{
  "n_layer": 13,
  "d_model": 448,
  "n_head": 7,
  "n_kv_head": 7,
  "head_dim": 64,
  "d_mlp": 896,
  "vocab_size": 8945,
  "activation": "tanh_gelu",
  "norm": "layernorm",
  "norm_place": "pre",
  "norm_eps": 1e-05,
  "positions": "rope",
  "rope_base": 10000.0,
  "rope_fraction": 0.5,
  "qk_norm": false,
  "attn_scale": 0.125,
  "bias": "none",
  "tie_embeddings": false,
  "parallel_block": true,
  "init": "normal",
  "init_std_qkv": 0.0289,
  "init_std_o": 0.00567,
  "init_std_up": 0.0289,
  "init_std_down": 0.00567,
  "optimizer": "soap_variant",
  "lr": 0.00228,
  "beta1": 0.95,
  "beta2": 0.99,
  "weight_decay": 0.15,
  "lr_head": 0.00591,
  "grad_clip": 1.0,
  "warmup_steps": 200,
  "schedule": "wsd",
  "decay_fraction": 0.749,
  "decay_shape": "cos",
  "final_lr_fraction": 0.05,
  "batch_tokens": 262144,
  "seq_len": 2048,
  "doc_mask": true,
  "train_tokens": 1062000000,
  "steps": 4052,
  "dataset": "wikipedia_en"
}
Each number is 128 + 24 x the weight over its row's rms, rounded and kept within 0 to 255. Layers, rows and columns count from 0. Numbers have three digits each. The size before them is the row's rms in percent of the matrix's.

# layer 4 MLP up, 896x448, rms 0.0681, rows 633-661, columns 224-335
097:117111133167147143147139138126148113143139135100103109128145095144139122137127175087083133145100118111138141073148085130139133108142107135110111134133149118138135113137177138115135140157115133103140091095092119138116100120149171130086107140062094139112156129113164133158129139150130149142147070112142126091133123159152096116096156121070
105:134082093143112134135123102108126133124107111174124128104086121139177153119138144157137105124099094143139149132126119122147166100131157098147137123116127103117125179147109126077100169106131132092161115135166159135167096135127134142116112115107121130107118143142149136157180128129152147131171138125151147116158109113140124085113143096118
096:145084142131103160117115151061152114092143145115164108116151129119074144102135157113120138178171109091116124162182068135077107130134073110128109129115162113158149106136132132097143129132110111177105128139080136139161180126166175133115165136130125125128160135110189139109133135135125159142120095098126121076122147148141135119195134171119
102:125089109140137152171158148152170141133144129108123122102120086095112137148124090093131137084132147113146099118105089130173095129152178131168111144155083131184196088137134152154141115126155116151124105135153139142155147117113089119124113120133103120138157119161112143143070167144167135125134135167204151096138123124148121135111143106071
107:109105130180148168157124125197076169124112151104140108091107143143121131139149151123132121116125125139102127135114128105127122094167128145113125115085149165126145094123128104121087159130140145162095106122142127120110161135118127147160105131137100148120172112135137130086145098120144140131143145186149173116094091092122146137122132106144
096:165168105131150122134125105136154136105113126132145119140178127105118143070087171142123170122133104161175121127116113150169157114078084180111129141148156142112111124129170108125167188127176109122135125105113113150180124159133079112126101133094138096159148113104137108127143150124096114116131148130173152114118087143098151149120143117106
095:129107128105081155149099093165128146135174142092129084092129136132090118178145139095156143127139134159150091128096139143153164151143174127164125116140069095183107105093166142131102108144104149107100101151106130125147136151119110119113122140141121089093097160164110126119091128096157118139117119073088094199142122161127138123121130115145
098:106126136120105131151105154135132158101136084117125104128124172156094162146123129129139089133172159127123124105111133108079120114124123116097130162099139159145128112150099119112108154140132136147121087116098109163105126167117108136132151136106132111155125110146128128145121101127122158167137107189157083174138044159140143135114128124118
093:109101120109129121117142108120124182133088129097143143131133132154130120154142153174118149124116158120174148101129142115162117148104157122119100130118121133067140122139125151112170077119130071098145148113100140080116144115131146158126097133138084140144098139136113135088127126195126138099097114098111156144111121160146160109185127148118
106:136140118156103153128124106077145122141124123165137104117135100132138129151089110078136116105141129118135139156076100131118167148125136146155110083136138141136181133120127175133095131137144080197094104170111154142087163124161112125140101112096146153129113138106102115159128116138128115111092125094158138081160158156104149102118130128136
106:124136125139140121100190168119152159160159147133117123112094124134096136148110114118087106091116147120092127116127126163128085140106146141125123081154116127130142113081087118103166127145138098138141163127108158150098101112144125075108065140171126125111116147135126115106107155136170150154130155175159147125103163095132135132133122134125
085:140139124123140184138123171114142160125078117125118155156120116118125123144164165166134136101106122151145102101148131123113187170131116137149130151074147087144108080117140118107135105121169139130133197119114119177109132093106136089134122136134157156125124108169124120114165114162120115096138192152114138138143145151144090136129118072129
091:147101140137103163128131140130088121141125097107137137066147128130114135143111105118202111122131142099120142139111141141107154119120118134145146153153108129175121118111170112148194146112134154131124109161121177135111139160124142122176111131128129106143144143164125127122106135078149127138094132181137066178107124092064159135110102134138
103:154124135114150143123157129124109131150113140111130158133162132095096118146139141067069138113121180085103142147119126130124112120133148128149118164129151156119124085136127091145142137137106153132107159132145134182126128150112163093142148125079090116098108104168132119154151172137134117109155117111143163153116098090123130144094109107089
095:144135123090105119100138160170172136135126141113130125105150084131171115145137193087113141154140094113107138124120119121124136148109131124161144116099094167082161096138171149100109137118129108134113121079083129121150147165121067155137090110085123125142129132127083154108145139135142098104124123115093109099097151139146113144109161146129
091:089154121085144130123154116117127135139107162129127136144117119140142149103177134102138085108124154103113126125133095172113110150161083147144118130146163152122148133082155128130155087101117108110091125184119106119097063094142130112121136106110090127159129080136143156104136197112111113113152130120139119149147152135101104130149117166130
096:141138189172092114131085124127135137162163092106138138132169119126125148160129129122163129124135120140137139106141144155119115109147121093121160119140125114110132110127123089120164110136175131134143118138167145124128132124156203140133095098128136120086151114120139176101083101168107146137159104136157132156134135104159132149133113121147
098:162144150109122173106136139198100097168103131164109133105113163131111154163110102117145133129151111103098120138099103149112158151125155071121172109163118145108147128124139116112110118130141139170135098144117112167171115113134130095125115112134119140099175149110142145111095131119088099083114166126127104139112162130131050156130149116125
093:167087121119143117146164129153108106114139179190099118117151089145126140155116172166115142110146142109136123120142095124127138124142155133109168096122143088136141121158142149105120114104114162128106111125103130095143110122137123099129145115154142117132143155162126156205122145133083152150129079139111131096093111166171084133122128108083
105:155119091088123117103184145105152116133127078154117130141112130134131143104120124141117112173124118105139108145116088167120118129121127122157116126098084089123122093152141111172128103104129141107107126107078158123105148081102113086113101119152130160139117125154109154126119086124123113128143086137097136104136102124117103122077134120118
100:114178135105106079113109172122206097122110156131123152143104160102104109116123100128161155122178176123130148136151126153153145137098120165118171128140114143155082123132136123116143150134133155134099139116139128103118158147077106139155146120126150125137159137147120144118148110075156122186137156185086146097122125153114122140134113133120
097:089117104121127118126068175074153148138148101097142067134120138120131134135138147092124168122125152165170139110101143112095137146133169125126153109137133122120123131152093144112090149131123139115098151153139138133138128099147110124117118146113106142155097164109119107170156113108111077138070151119164106123149161111119090177103123144086
092:108114114132074119088121092137130102135155118137137152106179125118137178157109157121117164101124108130148127154167163149138148139115158120159134113106105147102154079135084117159146091106149150138101089164102154102132196142167115148080104150148165122121134141149135079131101131127139114154100090139110131083125129118163110118129111129143
087:093105134181133138118130118064130125126143117075124146096088141111144123154149103123146194122117162129162147155163140122128128082125124145127131125128126165153155154154171145115130141122094139144113127136096124143108142106150124122172164125114122058151157115145107140118153107113125153160126122101150120112156190095138153124142122167076
100:111129130105126137153170124104082141102117118146144109153134160168093088138141154133098118159098099112088105179128152110107135147148094094124183109123098094097145142141139118096133129119149116129150102089106093153153108151120106116113139102128103132165133123141121105094080109124152091099087105165135128088118132178127116166142096112164
093:172118090143142098153199100139115119139109155117139139162114101095183152169135148108101129165147133073137099140122144110103140138136146119140088115122134113152101085138125119119109130108149081117103119109146120142113116075114145096133138133129109107163114134173118086106125116094166144177103112117118124117117150110134150117138154079094
097:136099157115109079122125123130116126120103147166147145121128097113125104201132135167126128119132090137116131108129156158120144150108130129106133158118153162113132166156142101148124105129176105135120123138184119152136168090184140110125110130161171142133135117154130072133108131149122100058175139187135125086121116147132137174170114081099
099:151151160141140193154118122137150173113135163139133109135131112103076117122140105125122172152163147115169115136127106181113126145121169116122107149080138105151156151144101191129126137149147137133135136140143128122136143092174158061107100104074099146087115096189147124172109189143115148103122148133132126144119163184110115125127091168156
110:145139078117110138113086146105146105145129097154151120134155169091117133096104150188094121099159128113161173103087112142111156115117119154099129129138145168177150108100144100097137160143156138114072155121141114128099141143118125134121139121120127129170165117105120123124162181132177188076110086143116136142134118142106123127128155098167
# layer 4 MLP down (transposed), 896x448, rms 0.0514, rows 633-661, columns 224-335
090:122125095075063120141107123134096150101134143119131134103092089145112162137127138121173123098122149121098141144092105152149138146118102163126119112111116135081131137158120144106095094101153124113124143113087110136114153122121106115128132108126107117126125180137127164075108092127119090168150199128132128119116148109131141132110105129097
109:103131121117125118109103154135139098114184140063120129122161129134160147113130116113092133134103059169107126144099102109117165104137138068110157118106098123115123143136102162087092153090114117116155114141145156127134110112134125114162139127091065099100135170181116113135106136086113120159142114144153149116129131145097092099149131097098
095:129107126119078121083086107116118106092128171147135174112154126112147170165126148140129139138126086079142140200106088076114132118157116133096111098116144127138163128131141198135062125127118124146109120159083137136117158109120142145144125142139101098138102133156157113129125179124108118096147119155143164114148131104139089141148130127144
103:120147107095117133136118126101096150145129088105116121123131186126101131136149124156097130134155138144094120121137119128085156109121152151115134127173129118123179134119127108107116122131091123062119126157112132125118068140112143166132098130188138186114096116096127110150187132133120148125089140148115090139154117166152108125102162137125
098:147105148107159117122133124148163121148123096133120124126166122163116167146097140159131096098132126140131129119133118117152108137172144102135141133150120114141124139156152098159191085129137130158091187102141129125135133135129135104134161108119101102127110133154090127129081106100100160133078130074128124128130130134136088084178159146104
097:100121118135132135144133171080132153179095183118089102140100172146149106180160133114133149129146129126093079126097110122135086093179158114094134141159095138110146111123117103125111146117114140156132163122077093126123155140133146102107160114183127133122117134132131141113144124119128152121108140093109114126142141148113106134125141155115
102:144132113141146129124134141114089076111130122139110164093114148122084112097089108137116116124104148167119132135145104100067122109108111122137099139108192176100172138131120129089141166111104125147125135128142105106116119112091140128102136107101110149136094100112108112150115129097118131138145152129150151106139155070117120144150114140124
095:127144120180124161122156107107136130128088130107121091103194119133144113138154103118105152117141104137137138131145115128140111113120169144119167118150120100133162146118130171120105150148111129115093160134084100102127129113120130118148131139105119092119111143112104118193128140122135116137099131062114131119128121096139131159126152078139
101:169124105131096104110104115104148096133138123152128143130088126106114107109103074084077106110120131151127132149135110136141116086114136121159154110096146083182184133116114169170071153117125146139089146121114153159123163126139126102106129077168131101091115082133127109133126093156104129091132148130134108129132154138101094163123118116108
114:122102112135079168104172165139100136089153145162169113134176111086148157141135072148122093153121138116154119123124141101130113120121106094089113099135127147132109140132131113152125132154097079152113104117108135135154120137136127105135118144124135164136118113182152139133129139122124116107150155160152141130130135138130140117142119166134
102:189117138145091105110078133136089067126096161175151102120120137113118122122089168156154127152113133132196112128083096108147127111123153156102142138141134121119137145116118155111102118124142147117104157117164144112098150149124105107123157112083137171107151142142140103137142109160126117121125143145106156142137111141143156146136102144154
093:135121106173176171132117107104127136187104103110099146109133123150123122137154116102108133082126118095113107101083118127122117109122158146140128170107139113124150102148155161142121096150113127085105117132101060112116151120092105134080124126102075113100107101136114129150158108119122117083132089129126112132111122120169083128139150136142
103:091089116156154085127124127086160154138115145094141110125115115127133111127151164124061133101097104137121127147133132144142105145148133159107123111094125087095134102166126131125075135134115132136104155091146122102115116107134121139185153121117122138096131162094121135148101118136112142120166095076128201089178129129136064124120140100120
100:105142109129124120078189154109144124160127118128113092137126119175114131127145128124120112177164165128137147140129146119108116148070129130124090095090095111141111105139105123140115152106136089115117138111127127155097088087092156128126156122090134138119141124127128132106156127126134162110122091127135071088102160063120119106125133127149
098:121134122139111122133146115151097106146077139117097118152087158120129122138095116152117118146137191100158135121142115133166120109161123147146092093174141076158134131103119125155147109128136164113140106147134065126101137136139133090143144124163095141079108114127145120098129113111110093167110114168127135126105113050119144151117131144095
089:183070145117112119134128080147128114163130153109125134118119143120107110163138140163109121108111091093105124118099144148140160071133113122119113160128116124131126123115065131095124170137136140125134118114096125135139110138117144128138140145137140178110135130115121133148089052156090132155157114129146152128114139120110101145101154071116
093:160135084119098081096134162095098146143115132097111122110119144134176131101150149118135086144100127159147128078141156127118129086112069093137117133146122135131132166143118099129153114125141130158117112110163185132155144112172076160157109124088116122090111117073164109145124134129100179082074118111153112134127132147111094129156127157121
096:096142124092157104131104138116172135084162211171130144140157121134142154147099106107129126108142134102118120113148098105099134142122123141118089142127090130137148127145099115099119099139135114160131101142085138106128118171140156051133140110102113110114087097097103075113138102173160078128166138133167111115143127139118069156082160085116
097:105143133149130129123085158099136149146151101109122129117129125154123115119164125110143131157115107138091147125161159119129148150099136139108081163165128119109133166114112132129169167202137071141133198128135125159096142125141148141178150103118070147142081118148115144054148144109176136154097159146154140171164144125099155108128142138192
105:127131105156124141118093143111111147137149081114126088119099128146109165122119093137132119087126123093168124131134098110079140114175112076134116135114110120145131104091143126113124125133123124103120169142111126138152116131129101100111109090143083110109148054140140127135080092119110127129151121142168115105112138066145096123144132113086
096:120121135113129124140117147158112115102097175122151137123135120127077092106147110122117174089099109134144137088157168141124122099140115125174175098120117094174102118117114116158085116111121111068144083124116149122080113160119146130164144147106165116113112099076114147106144174149144164115126122115146160092125156127098103134116168076115
091:140131107115134106132148110144120106125133128168139190121119128150120128097122094184158093159143124071141119121111123096130129103117090119156127139104136096093157151117119109118145100138135116126190136167140116090140130142121144127127134095128157140133165085112106131108095135123133095113159107174106148118107142099124121145125113104171
098:136111144115155121119118130110089183124107149180108137123131155100096138107111118153134105128142140140115081115133176061113129118144133142085126132107120121101138150096127147116132120135135133133159134123164112152113121148110155141139130130159078136106116118091142143155119149075111109147159121117100171142112158106119107142160141114114
088:099127101130137140139130125136086163140120157146123127119167126136109189134208119161177089149107139157167085103124153145142171151113163161110162126129156138132142154157108149118153104119146150130136069139106123121144120124085141129135048122092130135128141170102152137125155095111105124118134147165155122157108130153143126107142167128118
090:106101128135115168151096140154124098118117151119142144161133096104117123123115092146133139119114174102133095121138128085113067119142116127132135153118098149134116101089167131128128137139156123135139076102127136128100091168103147143153106103132112162147163125138124111103162137159115065134141097110164140120165118114086181094122078131142
102:084178156100132155147070141141119102111107127126104101104136118107093130102178119099105134079142157163126168118139129143130114153118137140159162145060137107090160119100144110133129114130138143144119109126142144093166162144112114133071142146091111156111190085142136142175096152150110156131150137131136093109111154122128118138121105156166
100:128124139110119180132162145121141118124120172133091142130144142153139149101109117119113112151147127119117143106139092123108163117118123144123126111115125136121151086137135119117138076121103131113177118129085139122112150158112142116152180139114078139121111103133132149144127137157102125153124143103150138163138119080090119091104119159187
110:115106126113111120149123163113102118114106140157104132132137108134167136130119138172147135118126119145142092107091170110113096107141140127148127103143128138122101134105131139130123105104154139106115099103113120099156098127108098133150102177135180121148128116135131147078133134091168168166113117096136140136131157126141115149136128129158
110:139089123123121117145106134125114121110135157102112142184120134127123114133103116097089110107105110110134139151138148123124081145134095144158074096110126130090168142157153114127092148173123103109127134116158132092113154118125136146140133144105091118077136174136118123102112157095140135110115106112136104177133132126129141154117106136151